Weights of a small GPT-style language model, trained from scratch on English Wikipedia: 4 heads of 32, LayerNorm before each block.
Each number is 128 + 24 x the weight over its row's rms, rounded and kept within 0 to 255. Layers, rows and columns count from 0. Numbers have three digits each. The size before them is the row's rms in percent of the matrix's.

# layer 10 attention query, 128x128, rms 0.114, rows 118-127, columns 64-127
105:159124125176127112081157138132105131127158115121100140138130060131129135128151154110094121129157109088100126124120137098146121102130150111127130103081122118105084129138116137083139099154163121
106:090106136078095109109121159115146127144121126117144158142122158124144144156105111117129121098078133140124122119087126146138159131133094181128122134157122135106088114131145177124213142131143124
093:112092128145155120109169103152136112116133156135150106177096103121125164123131109134125126094150129137110148145105114147150182166118099150144111087103092087144124142143164161170111094157134107
100:132121125121095139103130116127118111145124172156139142148096128141144109128094115096144132095122147093092123134169136156139151201132160139192087138141160118126106145109109114157116117143072147
099:168142078155125152142136146100186165104098125088118127088146103101153168111147129119126145141113143111131097101115136141102133137161099134094100128157142131145081086156119105139177129175122116
103:097198159147109104144096129119150136115134104134111115114081112174144107130088129155129114150158104153149116117109123176158133128130127058099108087111110144142110131113123142145164143112133130
096:147070128117106155146125131166107080145130108116102109150124144089122183161168106160093130146114136103122140134141115113118149148132102128124086138136150080102089140121114147111119134143165156
098:072134137145104139102102155144122144084129140119151154132148109052105135116151173122155129100161153163127130151143131124169125127100118153064144113138105127103148171129178161153142131142153107
096:136095148141096115129057183176123081131116141161081116129122102172112114141157135138123110108099166099141133085155143122153124125132166109128112130166124125115151124125148150136142095145134093
101:110144102147114124151144152125112126125111146137097135140134139108136113127129134168151130150078174133131112151107138107128129132114091138142107142140122159163084151109129115139139111174127081
# layer 10 attention key, 128x128, rms 0.115, rows 118-127, columns 64-127
094:154178138167150135072165129126149105122148102135123124164125123125097100153105101163111121108112129119121107115119146148151085138176118106113152156128100147120081141155092157154147119106134150
102:103160113084068107140139127128135133130092120135100155143102125114141130134131145136125165072091137097144120117130117121151135122106098167160162132143119076149123101139153137122183087142120115
096:030140131104147094080123136158140123099112151135111117172089111112131161087127130127145113092154147119174106103128114129114141138126121128157112133120089102110111136128114138136095128151116104
090:132121118116127113153087105152141141149142087131134160129123134107122110136131138080146134083141100154153158158090144151123109174144089141136122140112117166118147174140096123154100152091160152
091:161140081155116114115121152085156145156157127096158108118127142104103091118151118122124202112123110153142107105132111134112138141143092111105142172099173116140081124150167126123179092150175133
093:142137161137133166152153163125147103155110084137188120129105098136116138111105142119156141139147107119161097128119114139133081117105159082147198069138141146114162155159124144129133143124106111
100:135128078103125130138082151144103105094127135152103065139122133092096119105128186179136145157078124121116128114120130047102160151141117138153146159132149119098104133119131125129109118121116157
098:094126141140119137152139122117108136085122159115125129120152115139143153104114072150167116133129135140109117072147154084121159114138128129099078163113110135154087156114134178123145186138161119
091:134161163104069118165076135084164132129122129136110105115115140170105111199116112179126142112143125151127133136087143104141140141105123119113092124130129108103096157110109147150129053130109093
090:107111110134135095154109173122111119139138157110135107146116132100108143156161117112107108174121145113138165092103136161105105147124098101112066112106130101122131142128110142151100111130120091
# layer 10 attention value, 128x128, rms 0.138, rows 96-127, columns 64-127
086:118144119147106123157135158128105158148107137119108096092134166122130107081107107121121138146104106101164159137150156101127139123132167129167136130137178111102164142098145080122168112157122130
078:110132112114121120111123139105101119135145116130151126167111112115147165135147170100148150139134123063163118086142104133139123091139141081120107162133124156158133133157142148173148119136157165
081:119098112142111146088136126170152131101147136112104125090125131153115090149110096141109149151124145133127139124133128156119147062106132103121194092091119117129134143108131149128147079112112105
091:167137140172133150139150181079139092135099106133105182128074131137182118124138154126147099109129117108109128137163131134119115162126102116111139121118119109114168142132140111102126156146134135
081:145109144099103173190139125097147114152101147173129159119130129139132114148131092162153124120093167124145133127119133133104133118132161169181161149134116156170114121120132152143146126089111146
087:066132159108135126102165122159087141122081149104143120109113118120089138182151138123097128130111152084192120080105095146096165098104156137124073127109132109119135137113135115137114121134134135
080:142095121143141136155130156112128160122083156133188134148109122140168155179175136134124163117155118089194116113121117153073148103138114132091170111106088121125123156126125115137140142123155106
085:084124120143130155093115149131130145128146132182156093140089146074152144124144111097178150132112118116135181122143099165140106068137118082154148153111117140112121103128130121092129117134102116
087:145116123079151145141126106128099117112072103168146141121141140131109133095123111084128122120110125141170124133094099111130132135124108127133099116149131129095116149107106077145119100150132095
095:156117133139129129124133119112065132131081074155124122100153095145139123150129126107133101077151097140097086170158102110072120119122157131092118158110097109128125148148130120108106179121128156
091:110138134123151129135186162127103118146134165166142126189147092103111176146193164100136111125130124134133108141135076143127147119152105152099134112157104147136140133112156147159145127125132076
076:100140129146123113091165097139090124140112119151120123093154108152117177141110130127131119124114173171129134095099165147159081126128112127109164132183089160167136136122106145132155149129106188
072:150144146122120121129139091122095146116093135100161124135170142092126118128159114076096135096154127126169167127116124135096124130129127143152132103182133096150123127152126153125132177110111143
077:144135153108176092120119098135146133149074145120178133129141090151104164141128140131103121158151110113097106136086133120147166132155120120118133130138118084123131115136115085134109126105122153
077:122165122105164083157119137116140167102143163100135181103146142124152137131132113159115130147127092120146147109170094102113182098108115109148142131078134141173136093116142139124135125133140143
082:156149071153148129116117179154139125129084161123188153135138141157130138115138128117121139052138153121158139128106117129140087109140158142131133108125152146144136144101125114143156127088134138
092:100108144119129108136129123128133123146117147121166142149116114089107131194167121109133120120138139109123091084143073155121100130113108115099133097140071159133163154152136098120108146100114164
095:121142127083151143156123093131146132117133140097091103105114107150125150115127151161112156186086137154153139124069147127136097101124089097133139123107179168109145125180100114144107094126125126
068:137140153123099134175118125130117105101124111098127129143136148103163116167127126125093126118101120172141113144129106136130092128137164112110138147129139092148115139112171157135062124126115196
077:135107095054148108137134134129135122140143086099121150124113116144147130134108117105185083150141098122180125109145126126132112147141171134146129162136104124125135117128155130139113138109076147
082:082132138153152119124146147097118128121141175093159124137179113137085179117180109113118171095132140127159126138121093139092119116097152099120117114135110142129140104171099108111159121152117112
083:091150118162155092139143129132131145123145163124115099151128119128100120138148121144113159120132193112145051103122135128121077106102108118089104160173125086133122099119177117112095154115118135
082:087143125121109146103105102126118117115116119140132142118086073134097108132144106110123105136137143110125083103148108134105128106165144155155131121106118126146080134107165107125122148120097162
080:186148102156145149136135145148134096111112129128105116121091107130185106115093095107134110077147087094123159165140124127095179153176129134124112132159140122162100119154136106141089108137169111
091:147154089123109144087164140125118129104142106096146165133096122112128112126131148170119124122156131143118162164113097126148143104112116114163105131123142158094132119107121174142111117092102119
099:115130136111182075109123135148106119131121186136144084160146127178161160147148131100125169144130142122125138127129117112117100095137117169108119125132105144150133136134128129131154135156105130
073:157137131106132113100113122140175119177130066098080115163133110153111162162123095109116118125109109123127128103107132143140150115076144121148153103127149133107164086108130113176108138165105105
083:092112146164138108112166135112077166153175115137181142142118141113109103162115106092123116123163126111134135135145112147155061121116151121112100115096079118152139108126125157146163161098108124
079:140166177082116135152137112109127065148100112053125132131130155141098131158122116145090153126155145134140141117153097101158111094171155125123114119130113149097124162140116184123091143120080126
101:123172128145171127110145140118124124132157105137130086152141108145126138145141112120114152099196107090148087094149110122142121140141127141095140129141101150150095130121133106132161168125112171
084:102123151118131120143143123110144103166124153156142104164157115102148141061118096158096143103132121122066159161124123128106139112163127115123108145116095126144084122157141128103140142169158110
088:135087101102112156151099136105134138096146117153118142169107139115131163127098150146149143166180165125102132138101137125166156136143107140152130108088139108091149138119096143166133125151149132
# layer 10 attention output (transposed), 128x128, rms 0.0958, rows 96-127, columns 64-127
098:136143090105112142164126128142122138125150140097154166127142118102087120146127107160162138128163112189147109162104145164163128129131092108126148093123115146135125149148141130155128123132127088
087:124093138113128108100147125137104152140116219174160137088154109135094123141119141094113166148139151170135115098136128151106124151133147111126176106132120104096150111099114078097104174118126112
086:127099153116133170094131139165132097133129153130123150122153135088127153102137152148140099117154121065161093157121112120105117144155064143128107165173103164149127123106138115116138151144154125
100:103113119159185092106086086107131138140142103125095088168143131134113158114131121096159116172152155141111134125114107119159168081114130130125092124138133120147096150155151102106085115112141094
088:097114132141136104117174121137096132083143111106166113105128134087101122125130160154069117103151081116113098138137087121152112117165129160136138143143124138123104150111107156149131127141086117
091:131153079149099092175173141111111109137133157108143128087126167138131114143104139066143172138117144158106125147156132138126072165080120124136121141134154136129099136097109114133147129139117123
089:103083113160110141114169122152106087118186124152125129105137140110124116160099136092160092150138129144140158099140172092151119127140149131103162117196134104080122085129115133140100130129123132
087:126104147104095109134165117139141079106141138105124136125140143164105117162143163102132102187134140129127122123110171137106133162102104150057135110140127112122117132088122160082120114111132121
097:117148078145083100147149164102151137094163138083115071123139109147122084176090154159148148125157133122121152088131134119111139112139136120099134136137135131145097129130138158131141151147152181
096:122065131124129112157138116097155096127186120124107119148140113123088128110078127144100142115148134153142168106142129131135146095106072128120132176167138113099121125157096141117134099129162110
102:097119093143149127146096123147096123134135093109143152109094149154176116149110147116126113145146150169136139102169121111157080134118157127136149113125143114085155100123087095109123110145104191
082:114132141078110111092131126109208111130129141156137119124088127114174123118109144123095187127139099135109114138152129119124124142117120177172111114115127132118088132138078101127110110139092126
080:108124101128113084130162143121102117111170107132110127113114127126096118125072082142187190129130164130108115112123135161130133154135173142080136146142133094096207159121100168114138110126127125
086:113128068122112125127112151137094163160126114125079158134140123132141130101135104149106116129111118138135124085140121115118089155119163136155125113141150168129115117160130142134145153150171126
082:132098126150104174142132108133141121147128105125164128106137182155082099209164125093117138124127173138120145143109134127093081146160125125115140135107119128134113106147141128138099127162136084
088:115103124116113151167127153154116112159172101158116150104130106105145110142113091139124141157119103131109150108149132090139138158137159157103118152099111137108090086130121160083125089149089106
099:120099072139101088145112162120108135140131120139147101122117160124149131111119178098099113127104129154133143138140128134163145147157124173145133139133137121077123111100129125098122114173142141
101:093107145087101140135124117156183149128133137140152120166120116136123105152103129146097115067139115121151128141155111160061143158133156118163094096107096129147118123101078132140139140109170112
073:130120151090123111129120127112122178141142146168077124155151132159122142124145129100128129108122107147117134131122079160120158092109153089104102088126156146088148148104092168071138106185120107
083:156160121137123123083128134113103131117093131136126099117161137100102143144145145144118181101177146115126108100096098139123142134116165105120119121114109088120145114167138131099107121136131109
087:159142075084126128168099143159073113085132133187140118138073157138144086139086147150115112146087146116079150151116166152128133168119144168146166161108132125121115127097121126133137121120152132
090:132163141147136133120093112102120084095135121155149144131104116130194118140102144109119126141103122142115173164132128107110150161138115161128138128105140198139146146147108163134104121091125143
084:149136108109085104086139179129105126147151163118119082095119163143106139112143174138116150130094129162149127147150100128137164171111127097145136118104103151116108150108113164139131124148129131
090:142147121149141136106128091151084128128181115119124114138139116095097138133162108138138135175137172129133138126085126120140133129103183115116115154121140080128128101105145133103126099068152121
098:109107156137152186148106137149160111184087099136116098125158155098147132129111130123129126153115119126171083139137129180102084104126151134132118119143100090185120173122150125116149090148135132
105:137113116109077137138138145143106134066148091131134148068082130129161121146141145099108107122113181124128127143145134122106154152111131138134191163165116139116125102099126102092105109126137146
075:171141154110111128145120172143098150130143158129125146149120171114160107111086108152122109115168133124147112212096138109078102158119148148124092128140157082152111117128124148080121116117134128
089:159119125114165133077124121169124129086113129151150125112124103108129117073113127112147162153117131089161101115120164157105161128107115187132151160136145114129099192124129123121145112213114149
092:114162117139067133122116092103128171098109120171183124134157148190153110126110078125147100096135111161104091131131084168132146150103156104135108111137168081139121131100166153117127090135127120
106:122122115093141122108128115115096130111099113129165153098105159152109154156094140139114098105077183160146149148140108116125127153136138162094124144141156088089123157104154158119093114123092137
089:123101099133160131146118115102129088117137128116078136142114092197128120140148165108141136140103123117134129118112098125161154120124125121130112193130189117159136116137120121151144111069160130
096:157170129142125122089145146128145126112129155106149102109151078132154126121133084155100100126142114170149152097123141125139123109117143146132117068138141107150170112165135139133138184082127103
# layer 10 MLP up, 640x128, rms 0.135, rows 0-64, columns 64-127
105:132125132114146083107143158143116157119118145153134123149102186086153125115158114125117112137162119146159138078099157178116128172102099088143118114149133129076178086099119137100100134174146148
097:128153135106137127102101149080164142143167147124190171127103123081134117087098101145148102154137103095111102096098130146112137156150137171109116156129153109118127071113100104124139135152160151
094:141140137099111085129149121121108162145137125131122114137134114091118155066139127172125085144144101092140132096114133139145165129158100104112127149153098151114107100141154088111130111137118119
104:128123121156115171109098138118184127116184134112138119169155150126129116085115179102122177144150116131133129107108142067123126097085125127096110124134122136134139145117134149093128111137053152
103:093128136117153142162090111105133136095120078115107111126124109109129129133130124130109129167124135112120148129131144140166132136178109127099094078119087173121158119155145144138161149107134113
101:128138149153126095124091144119141087134131087151116117124134115121117160129116102158121131154151113159104128139144112143128088120116177151149123149124167137155099150130164191167126112169120176
087:110158150144089093091097126120126128137150112124093123147129107152134144116150150151128144110149122141116139157142087115144134194097156108107110139127135065146152101095128095154116132121130132
107:158129097149090140087093130145078127115119069121122114166109125160144130095118129110131139106111122107112124111144160141111098149157111115087148113145100117169140105115101098140190153152177098
103:107151168093116154110118152173099109080116111071157142137154120132125111105101140138087130096114151084097154087103123139132120145109159122172120129095148073145155149107101084127106128150100142
102:142139140117142147127160083116133138103132111168162110196055130131136109120151154120124115141134112108091157128100095149127146129115158101142118124157106132159138190137102118144116097169136094
099:141138088156149089130069101132110129114111149150114127180153111060177132110113171199117146157149187100121093098135155118092094098108151135128137104119138096161177158112153110118124113149139106
096:141172153145096148134156109146134093087104126164153137156132100087157109089137074125123099153090122125138103080119081111175107123134140143141169147160111076123157122127126148138130085151129151
108:157125113092112158132140130135131081086121089114115147116150164138112106078143146089103094140123093104114172089116105101201116137114124167150092147165145151124120141148112133158129117111143163
101:099118127144104162118125177093138100073116135150108116137187138147099118082075136089138095154099149105104138102149139140117131093124154093164102120126146098146157100116160162106124145149107144
096:169105107123138112121089119115171146115163124125109112163091112131098175149099114163148149111107128102114150139147066129130128115146101115147213104157073130104076097106133137140134171166136116
108:122126132106096099113126157115133148115140097149122115160132130132143118132120092081109119131123132169121150129135138112133110138129158110118132107169109129131088153128142143066066144135138142
099:107132132113113130114096115089100152104109125120147110151134123154070144109148164081104145167101098138126135170143203122107090167111096150149131136132113129134126056124062101102125133097159118
097:115125140137129130157129133132121080135136128116149111114136131111141152131064191144097097127107136138169143122131114155140127156126092118139052138145132147139125114145179153107129119172130121
096:138126149150118110109110103124150124067112109109143121162126124110152129156108096116120119146104103124118130113118082161165110136110136154131126132114174158121172134141092131146147131154139129
103:119137121113152125173113126129097115124143164178166104103142150105133068115122172121134133100154125085088182078130151153180101138121137097119146163134144142142132163141124142135155160154103141
103:114141125172117152126103114154118113113104092125109107105139127080127093086147131162129118119099111103109109202123130136152098094103143145109137136142094140142145119181151165143127108130104142
101:112167091101145094104166145115101131132136101145129095143107095113125137170080120150166099153123107134138121137141116127157129135138123139151094121131118083176141168126114097104113133153086142
103:124148134086118114129099081113104134113091152157093136117158122113124136113129095118139167138157119100085145078127172140141097129149117106124088126169134128116142128091090132113113171129130093
096:113114154127080132170120112174106174119190121153144123142113146153097167113086147129124148114142118141128134130132145092130097109144111115120154131092141139175115103137129158133109143119119139
106:174151099112167124147146150148161137108091126116113066136138113101137187139089107124101121139121133107101099164127145166134132068119118090140116128136095119124111119097087112144126164120115136
108:112144157175114155125128115115125146088118149146123140149160104116139140137118146121095153135132122129104132128091097141143138149172122123113133090147112085142155163115126168127117089148117108
093:149121104118132121178142120109191128092135127146111150092106178172103160122145150104113133086111179142104095127116148122115155077160161142148092157146138146142151128138133128145105158116094156
098:164154118136103103145148140134123099143165125148137145110151121134133106117125201137109158169177170132112113130135100097139119144127157159126053139119158122161145127113096113161117141118148099
108:123129163065164098145138133124162113118151125138077054151164134132132164049123153138122134129191131100144135130124141133156155135098125130140137123112111122178117150108145108093107099146106123
102:172104166152106124144150171149093139108107114137118145088106165108119104135102107136167092125097180180124113086125149161136180109139111166159116157146135121116153126138116125147116136139094083
097:151131156117147151100111133156067111143144137151159139127085188109135127098154141116129143138133152141059118126124122131113131129094061114137139072142130122140132113099116134101121103097134147
102:151173134167190148105139101159124099106144118152121089119135118120126153132126134114135094153131092140096115110161123136146132127122127141112116139173127118117117111156110148116121138154133114
098:118126118137129142116158159125128122139091156137136125129122116119147158087121078179134107107122119100118117125112098134147125181105095136171104141122164181149107163151102109142157123106142116
116:097114089130124124105134161150116145140113085096100106123135144111114153163101103131131138188097060100126072127121098131129118107117103117104143161125183134195147150139115117128113139121127095
100:131145092139121061172121141130117109128127123105147070150141112111134140114118108127140095111115203125128164119142127086126132128115117188120130171135174124080142152129126127116155156140108143
104:143120122135118103129157122149120118094096126097169090128123157156115102128122142138127150125139119110131188137126153083123185128119129156091129119126159163131205173119096102140123120112111124
089:117091101078143129124130102142115156136094119090148133132148161124138142138115168151144132114127138114098110097169147128114161124132083173101084122116148166154180096134146155149123110112107072
099:135111146140130167118116125090113173097158117123129133147144128103137103118158125115122161140107089181121155113131087129161114124113116123145179136113108157145116167120147142136109160110138116
094:130075139110121158109123202118090120133150127103132097130095144145145171118116115125135097165087121124142124117118118142077113108156135111129135106137135142132115136109100140159122092165136100
114:097123121185137109142091124113174161138155139154139134122166096173105106150129159147101121129103106097129121089114184132103127143162146084112138139133112079168116104125139126120151160156123153
096:152120167128144116143143112112156129153144096117132134143149155131113153157113172104163152143111142119114098117134153109160155078129162147119141111113112127115101127113148148109139117139136156
104:135150117127110046127115164150128129123111132121158088151094126097153163140124153130148158137133103134116123117132094133177124153138100142127121115140112125167141144107119125145127133150109130
093:128084141128121148124129142161158107113155165115161134134145144089119174186139115165069129135095119117109096118154113141118073139092136161124148171127137135135159097145111142168135120158129132
103:112139095170099116131121118120144125089107150122115107226131095140098106129144139162147137132091140086116109130114108107101123148137145115156130155112113145128145143127177163128131189125136173
101:092081134123114143159129166107129172113127136092123133137149108114162150129139163128102117181145141150115136146127131105148149156084167118139116144161140062107155145103176170122133138138138131
095:128176069127152118113126109123151135161138086168158080091091148091112095124097167156120111129128130081124090101146143155160109142155125124144075171124128106125168133119127139087130191107127111
099:130106143090177148118141115175165134119131128117102094134104104129165153126096104115108117127164111109115116107120174139101106137145105138141128144136169110146170165174134149188133104111106114
098:146145149141134104110118139144095182119098120117126103110110151080118092095167144142145145151115126171122162149151131148135164168154135142121106121093168098129095147090090100139106141091143139
089:124126149161122128114167131139113125096101119136114137156144149118105133130117134164089101141124113096101110126181149099125133141155120066124176139162121108135153115098109091081126138109078117
090:180160106144089112121151170150134154143126092171113088119112124122155114102110158105073175148102112138121127119111117148110133086162122097107148116102131138150138121131114103105137139099137150
090:090132127158170106114148099150127130121120148148112139149130101171129112117158128122065088134169142132124130144132111126169138119132149143105145133131095115180164160126130147113161103151091153
102:127154149129117110173115119132113127114130141113132105105153163149148125144136173101113071139081092135109119117129135136122186128085133123168125152124106138165108129150109116148168135112099105
097:156127156170142141117117122113131129124146089148175126180148111105119113169151123129106163133148088151085129099143140176148117104125158145134123158136108131092098162167146125139112108118097126
113:118135134138141132100103107113100172152106133127097078186127139124111144143123137206121145128096184154153114077162114108121165100106134115103105164165148117112177127153092118124120130158104143
104:106153147122137106130138140179124157126144144130116124079077116121094137169143163097124128134123102153122116087118119148124113121109121123141127141169161162121153138148120138174125193094081151
097:153142125118168119111137127156108106131106127142194088135152128122131101144155161105137146117108124086135136107129188105130159110143136151110126128140109131138159165103124168167158116076115117
108:135169140152131147118097110146125133127110072074121141164124125132118095142128153194127085135128107114129131115132162137144099175115122166066136150138155121136101103134110110155148133155167117
098:168105099106131120183093117080149143131152118118163113083121138056143116104129120151126164120099148131145089100109128132099142138125111133124138047119146141140127056113135133183133109129128111
094:140111098114112132133119097179115103154159147151130141139127119098121108122136139123091116160147115108145145112089152092158129094159118132136134148160139120154137095123096137132154141172136148
092:135103132149140135149150159149185165136098150125160106103138150103111096123124100162145150122076078123169144162120142125166143065082122147113181117098118152132124130093124120103138133127140109
109:141124143132129182115123128116140099105174068101144126119113126119150172124113159161127120186071138141099127130108122127084156132155099120132162057106126117135141175136093128161094109142100135
107:110121096129126134166173136148091094085124095078134141111145096097118143127100188155138110106138080135169154095140131131102110113096137120106132135158125082107123116134109152140174132101099122
096:138137187136100117090082134104105152118071147142122114130133162142084117123076089129118148140109128120169100114112143162119152148152140138123116114136082155084107132146061149099124121105143132
111:118125097114114172138122173133137139119126065138122083098133141121103132083100123169124120118143138139153132137076130173121112092171152177156113114166112115168130154133120173159109159119135125
104:154149065124150120174106136108084118122095136112111108152146137126113150104110114151158115145176175103129146088168116075086160113153116138124147106163094117155133104159132167134099114124132147
# layer 10 MLP down (transposed), 640x128, rms 0.143, rows 0-64, columns 64-127
097:098146139156090194137187119108138161131134134141145122110140091133142121092115139131134104108126082093120134120133122129145115078152148118114152114114158111159094151074144162130061136148108140
100:113117164134164160118152149156180101105138121106119075100118160141134085102120085067134124096082137146103116129119155126107157132134172140140114129129088081152119146181092129153084115159135117
095:125120145094138131120124078153131097112140158134130128094094158129126089125084164119136093138107147131138123130140102091115146148170127141108175127089152090191139168118125125135117098120112155
106:159152128152134123136172142109134103072078132141166176120130094158176158126152136138132136108137153118136138089172154113145089109151114144104116110137147115148101130098160109132174123110087140
101:120054153166143145143120084114139142132118123126138128122066151116124163148109149158154127124125143090136118143091118141103119119149099144119122130145126125144114195086153129123138132127168150
103:136125139131111144071141160153143129170145113135127107075170132133164130116122142125129128099115140127157105144121116122099126115138146134133148097116133150136124123128143112144103105137118140
091:149120119123159179128139166175118152134166138155154100131131127130109108135129124070143154142137141110141132105135134119112168109173138143107148128096100127117113109178126144149155110108076108
103:090118147139126134172166136144161137105083132142154163169171077087153114128130154123113149130186086107092129128141159136151155121123139126102158132120110132152127160127145145130088156155124102
093:130146139111148136135143136064133117162113130185119165131121139120112132123114100134128107129120114152131092169160124093116154143141122153155141095162118183170131098139133145126150118089118103
102:092127127117145120116136104128127145131157138128098105129106135098114157149144161097099103156133103176108080140093148107159167140172170112117092153104131155099128126086105123169119122117144094
108:137142142131113161104147115152124086093126118116103078131131103164136137117119142183144117125152153138168145143125086147129123128095139127160075076123088147143142123163099130156140164134122137
103:124128121120123143140108096135112139124106126149110132153096127101105138107157117131136153105127143151118126119093131137141183123130095116061087100132173122135091145105133099097122158106131137
116:114138110129175161145145139116144086134130136113157128131079117117108106140115093137096104108140145092110111111123117164124123114145128113112155113098112124135131148105121099139137133159139116
107:086135137115094127097156146093107131120122121098160158173119125110125085149133120107120106147112108127152121116146128116121129116120109115112129103147093209092100072153132134122169153116133170
106:105131121140102134215140144144168120119109099168116156104139145107139125153128074122115140107137137103126181129109149114119110086141101149142127099098129119114105178120097131140099114139116166
109:124114134104132149177102103153121094082122140107135098087132114112145152127135153096092123116163116133142107154124111124189130102099148095120113135149115103146161155167130164111091136130209109
100:105148147096168122163118129141107139137147082115143046140112169135144136125124094142070152093126127120137114111145135135085120171142100097112167152122141119147125148124112131125135110178143115
096:128126151106147109151124101110143122151111148138088144135113104086117126136178152155142130147132094128045152109137143104122138137152151107146161112150128097146134106138078142103117138122152141
104:103156130149134126118095158119121112101102141164133121136133105135131138140099151136061142143083137153111115123109119123124134114107107110154136097127105133156139151138126183079084120113142136
109:116131079117145119089116134194130146130110135120171176107111070118143171119138143109110152079145157123136110133088123097097102122104114108151116132135118121132113120131125117135097117131154116
101:150156122134132145085116148128126124197144161171099114147096126109140100112102124139147074128141114154147145157114108132103137171126070125115107130122173073135137118146143136134098167103122140
094:110111098147131096143130140081097146142114153100128158131144086123133114108155149099174176185159092154129144100187099123127132119142154085100153114084136171129124106117106141102116118121139091
101:098133157127135128139082139140133115123115086119124148136101146147110144150138135119143112084120057142096171118103136155145145056140123127073137092159182102138167162118140168127138128108109148
094:148145104097161099136146104090116099141124124153159178096109162171109182172142100178158128096155112160092132157127132076113126123139103164124100139136110114098103141138156104097149083148139107
114:154092155123110075141138056149154106160101132129120118114144135099166096134152121098150113125142113139139125107091134116102165164161136108102151071091114134158104099167107094121177132134113125
105:063120152120138117110233137166133126120165100176132103139123157140128132160123157109095164150114088126127127150166112106109133130138128161149118121109110163148127109112111158136176114125118109
087:133162126142113130093076154127118142104131162139149096129118093062159115128097117138138107129098138113135150132124100122154107150140047113120131102146127120129137127103097132141163131148136125
104:136115125114130142083127129096156138145150070141116136159129107111176098132099081117126117105133130154130145084134103138144153121145127128184107126109099124121152160108155120106099098132131149
109:142121126094143110122168144137178141164144133146140131107093118126127115135119155102110150166157137112174122159132170119105158087170160139124150128106145120144128140123151140122139142141117181
107:128144101140132147091143076130160113140125183158150136129160104138161121159124190116116130139114102098120113157132108154112128106143139099132119174130128113113137116162142142093166133092096166
101:135141132132155127103119115104101144095102105128094125107160098119155142115148061079160123134117110146110146139161076102141151111127173108136141158133136111135129105102128123150132142129089134
108:111138103103163120136161144115092103134146110105133142101167101184119126113117136095128157128131166160149158144098139122132123148115146127164160088152148106108136156105126097095112125084161106
100:150151138134104134164135122096160120110125072117127118084147134113163121108152154128111124127157132086151132116110113115146115129151114116144173142102175177087104100127117130145161127124069115
116:097151136104123145135150105122158071139121113139124115128106122124132084126134104120137117098046152134118110159105125081117131111116134151116139058123098144146113139159112148107106122114144114
094:122132102139120146091118117123142148117153124148145145132143159107107095142146106086076153220106092138150123127120129089162120127158156106163167097104091149133116154154126105170109150094134145
099:128099127074100157148151101087117142113110139131133145134127121116148134124120152117106102111099092123139112133157139115102128108119111122147090105130104108095116094131144133098119126156133114
091:147178131139110094121110119111138117119135136194143123093121079115134131104155143075108118109160136110192148115091099131156129090125147094155172146172127120110133134124123117127158095163129163
102:145141180159119175127129122107118161124120132136113167126126140184119147119117124136082134105157089174134150088129179129144142144105139125136131085131102095122123136203138122160115117132146151
093:106170100127150130121072100133150096158106121122153137160087110153106102093087153141137134104152154075100087140139118158191142148094149119091114120135121122114139150155139121073107126076118110
112:113171109182151152134127100140121137161120162184115152150127130122115141135152124091068113113085159107135119102061170118118130165128156120121159140118118187107143145160187152085113149110100137
098:126128103121153111146101077122160134090104132114108135165098147114099150091132183162113111134124181193169147154156112157103106134111109147148122156146105109153120123124128112126092149139133107
096:131125129096108146114125146177160158130155101101142102147134129113094152112149087152148158130102071143126109127156131142092162118156092110079086147132113123105130152176148130107107166125159130
089:146145134116080142106135127178110152122103097145104132101107105125159102121133126134138164153159097151122135135138144149115070127142119105134094081137143137126084140131157130154168163109168147
102:103132107141129112177168138121150137104186150140129174141148122084119174104134125081155137117117089132153147121123097116153093119099145126099093149164130176090143132079155094118111110124154121
110:144159106101166139083125148114169135151099124128066085096113160063099132132086105141119135098128163113105176101115115117116103104150145117152161113104130169123118134103124126143144106109096145
106:097130088153098151128105134181127114161119151113139122153119120095104131162122134108136125102094129096088118103159178177156073165120157102150097119118148134171123140131093148168125178111141112
099:088146131133127124114088140113077123123119101127100137125122107139163152168162145139150097159108115137125156138145118227105057140130147108123142112102083158126152155115187109144132155114092153
105:138123154178124143153137090127129084160106134130136135121112156111157106144149117117152061131150089128131168191080134125114077147082115137128130117124117124148132083143138151115129162131132125
092:087156150128143106127093129168100135130119140104095114139100121130147118138135126079151123140118153085143145125136114156112125119114135163172086102093139150122147137120109136151146138104157162
097:138140115131097172199136154181133105146106181151105144148114116082114108094135104131132097186130138119151129128117139099116134163142139095166122151140132147144083118107115135129132134135132125
088:142120118108081099139142154127109099124124114086143128108154159127131109147094166146170144123130105110134129160151146160120144083125164154115132130144145080120124087096123145110086097103159127
095:116105125175126118064158148147122101143161094159142091116111132091126127150141151113146125069105136144114172110152119103092097111146163141120157088124117160118132093100092109150114107167081149
103:124146142154147093143138166107133120147109109135114118150125086117130113126104188138104104141119132078131140139122179147117159144152086137158118116147182115106140164124121154142139164121114108
091:134143087131118131147122126138114148097144129110133133145117130098089163131171139143133126179144070132101133163130107182117161147123097128146143144124112171136157135142090099143126141115102096
096:133119128185113101138138090055148135130130132144129124090127165077096140159141093174094122161102137155148115161128120149111151106110128131109117092119119120117132082111131164133136110143143100
097:101105128144134160120120144113123105188101182096126158139151129158166115141123146110108123121155137153119125141110098149118124165136143120112119167139138157126099094179139115112090142154083143
124:135104136098124101149141169151149165116121155142110117111115112107136103130120144161102141115178166143115114132120125125157157123173124145127099117147119108117119161142140132125111125148109126
104:120115128113110162139147150133135114142117082072145169128137169137108101124131134064128153112130130144155125118132116149122095103120132101151108135120116129158135108161162139145166101134098191
092:172130127144139129118120108132142161155107104113110077122163113166106129130117079123142136100109102141107137107138136104156194099111141128107101147140109145119110126123100172109090153144108105
102:125128104101125123121136121107118117086119107161158139104120093166171141120142169102136084126149143149155156171111090114149100125130106154124112155110125127163103139138121152107176128129137146
104:143107127179091163129128132084105153111140107122139196105156125111107140165097115111109125145172086113100138110116098117143124108135157123107159141119103107128138149136138102158139133150153186
096:116074149123128099199146116112117116128177146113115134117155165119106133113145099086128133185122094140093109150123148091149107126167093124125112093101098135125116119117100143111098105149131141
101:113182142120130126144104133118121144177138153133109093097126157129107127156093127170143095138165123135110134138167120161131130054116137127119194121103163074115088136108143096101153128140068116
106:096143122110119133162153132106147130098168083140123152148149168132125128115115133141119134145131159136132131096137157177131094123136148114172146115134156130110079144123121127103089152133100075
089:135185122124133161116169092143125133117135100138119162176098088101111118148147136151104130149101127196158087096099120108179092132106136117127115124101098125080144114145117143082140120140143143